Weights of a small transformer language model: a variant of SOAP for these matrices.
Each number is 500 + 50 x the weight over the matrix's rms, rounded and kept within 0 to 999. Layers, rows and columns count from 0. Numbers have three digits each.

# down: layer 4 MLP down (transposed), 576x96, rms 0.2, rows 409-422, columns 0-95
# up: layer 4 MLP up, 576x96, rms 0.223, rows 410-423, columns 0-95
down409:614366406556534560515506474447461439477585567461485473421379462489488453534531415510487507432560476570392504505575509521505463483465479409536440566486491509556517555515534529471547470524593555458420493452505514510414525520536507495497463464542459523556497438480548469472477438514443615569
up410:463537565567562550401482574501438469461517455371458538476573488473543457473514402555583415532448515506508529585522430483632497477465430554410400600561551439429500456445617468533513459428441493505537482523525493506595545602583618434523419579518542497487494522533518511602560442464412533524
down410:472525479479525564444490597561549556555470416605389413407555540518543440504570556600487485544520576562515522419519450554465496505563540566386454516423445463585536428584478594529540548524447453418571519614506394607535514495545488418493460619476529527494532636482553583497517622482453571574
up411:533488521486569462423436463537495473486453531528509441492563520569524564498505488514483437499586401391541572474498518528473523559470485497483532493424386506503515495418541444505550509482586505563596533496536440487524484470472582488438532545472522555531464443435557476500562514535509533444
down411:479502529564545603506436452597509489464493470549446580494531531514525517515513480587487526590517482582440572513510449479467609435510508479485495528462505645504496561474417551521422495462494504522485450492561572526575481473460425543469578512542512510547549526556529512476447510524425464444
up412:553484521434497486533399426527383529489558435504492486424468482483525529536369446496496485499415557488475472510552557587522556446514584528506511532547438487518552554613545498522504575434496447522467481496471424483481530545489478561582536409526548448456458525508553590546507510391558439505
down412:449519492544500523439520492545500520434417503540531537517471536499442459515473515536562539532478503496531518536479482482513504445465432469565441462422592534525496489509527534509487480595458531484522512521501528409497559491558600476450438546443525530531539432464504422365489525464445583514
up413:494537450488450491532424576520439480550471437491476498506549446540526474507485432491474531541500455560423471552458473570507490524603538483506539440560526464456531481508550570425561544496521599501506498394531371467470463405517488514488436486474531410398490554544575517538548463511450549558
down413:456540524489516522446509509448573498421503553419539467470469491502553523497520517471568436462425586510521558499547531513461492482465482442617430545506517475499495533425566556483517522414457503513521563529527618488467441520439547491462445571475569526513509420421594440409472480463526574483
up414:508495464480564468470548515474582493531609523397514511459499473605521480501428427500538498469517491455427447624525508482514504628517518504503413490524583508526401418489506512468379555535479508547522549592492520523450474554551477481576526479492545457558481482521558561601513593482555418444
down414:476597520611474409561519456529495617588477436482423484518582554455595551494519357485563507472500501463436538505582439482461451470565474524377462457456592477478496439585418458597426466522547510522552457525513506573547430526543476578543538565486483590567391512541456500520532620483478360547
up415:628535595574565480497475563549516421447458472441480618560439585474516505440446398503546487512619596487484580449532493536453462507428533485416502456543502574572547521501496485400429490522466490551549433473468457400530427411560523439530466564591443492583526546584472524492526450552540494511
down415:545473465470502525535447482455560513546481535595573506480510422535545555550478507529528522508519505478540472523504476512533501534394571501524493464525436467510498552411440508489495470516432410537473562493569612523506493462483458486492512461531524501484476518584396556547559424548482463437
up416:488538528413578447480534430552537514466587575507494494492472534452585490528495476503536458528534475439469584498559534510524496485471521565432480486507588458519447401523465434615480517413501482485493488500435478502502488465532566472488553500468570474506485465505426554506523598531533449558
down416:511526556505522468529514539504467528459510465510526506467480471498579565571529482548506520546491357459556582453519476484517399470524548492547549448480487459462467552516511486515489502566522457601513475490511678499478536572517507548491523370431479491563422553493478540516515469422543438565
up417:444408450524454646473445398496426474599417555464497507479528364562530484494464552504454440475516535477441453599488381506476527449496526472417523529560533497473519573517627482544521552544513482510542521452458501489495483549505456542431523484563561480481523561426429467398549461440570476556
down417:526502511542488440454482456495519402444467401412491507462427529468482479482414479549521539508463481480498490437528430496468469480491471495470506471437579556435438494482515443443471527565546525542528488525455548456471587522432566492517454548566527539567560407418506489484508502508511507484
up418:462462546430436450489462497491519401492507423507556494450535480551481493526484526467500412429495617525485524455494461492449526516431492511575536568491527452529507451494553484446482524549546491478543478392469478435506522508495491517533415451555529463535459516427555414460548496439527505475
down418:474463489483461503500500571519481434495460448572507472445569542491451500512518531480515478424522498459502441517575543494461495509493442399547503499508551428611471463497555480508520471551427498575515496499464543493509521513475547525528462542459500523453527553445520475432470353522448471530
up419:532454542522562500527546515541510530499549457489428491532428478504505447574578481504468496490570571436486504577457456465432517508580535487450448484473454499451473540426541504571482542464449549490434465461503405494513496415507394527467539469491438449476497517528512503532404497497477390510
down419:572493486395536439528466557505498512514572521562497579361491491551557509491525483472516469506521450461461472514452417449500448604489466563516496489515509497503437461462523417485563533473507456451462458495576528489550558463505450504528543447501527529534508461531497498524368493543596503519
up420:499524499432524403488457537548482522458524499616472493506508404492440554454474472508514429478509545383532488461436593559419481540408555507500463519565462459571454567575518586525543438526457486454493536501531542457430415513497454424410563437500543459472576502564476510522545478494390484539
down420:493478555478491461468443517415502522463544581387471498510512532494434489521548593426425570412555496506496610495531479503579511469458502444513591538516575474505439564460436450507459422433493483487520432442466606524564596462485378526563489445491539426570510485562383494582504599525473507502
up421:570558482487431564493517596524497504439554605449539513455516483536548492442567481588515529460453452486542497561491507573493555548494474460451558477473460536508469521544503445488489431592404548488487501504451513420532501441481513485466544480542538533481519567496436427459487543457582530413
down421:476424502492492487510539466491551502484461535505478499545528527427440600534505512375492501559548457361476513518468448396517484448453570481472531472476459522489543427444518448570541446542473581605553529501567545456501501449403530491493491518430525491511501558439531470530601526461428603372
up422:438533489480479399522461535577509449449568643419479457484445493572634524495513505489438484450407567502537505406505530481471463547485522544487508426519462537502489501486559538483546447475509638487470533508493535533508520466504483528503504524522564519512391511557469604600417520502486493530
down422:434466625449505580433513477486450465477530477601504473526506488481406558476507520523430508529457529555562469576411496698556553448350652486493509566453546474473480464481535493496466541402424432470571569471543561526493362554434377503369509506462546517556635545611571513444554477514577532473
up423:520591558578548478505582483523453509527525480518416523513486593629545455565477464576446539553670429382479484537519535474557485484502425453456538409402593572495510538465499511532457587569452615474526454555420455480456473503521482452472512549473483441498515442444464575503472468469555471592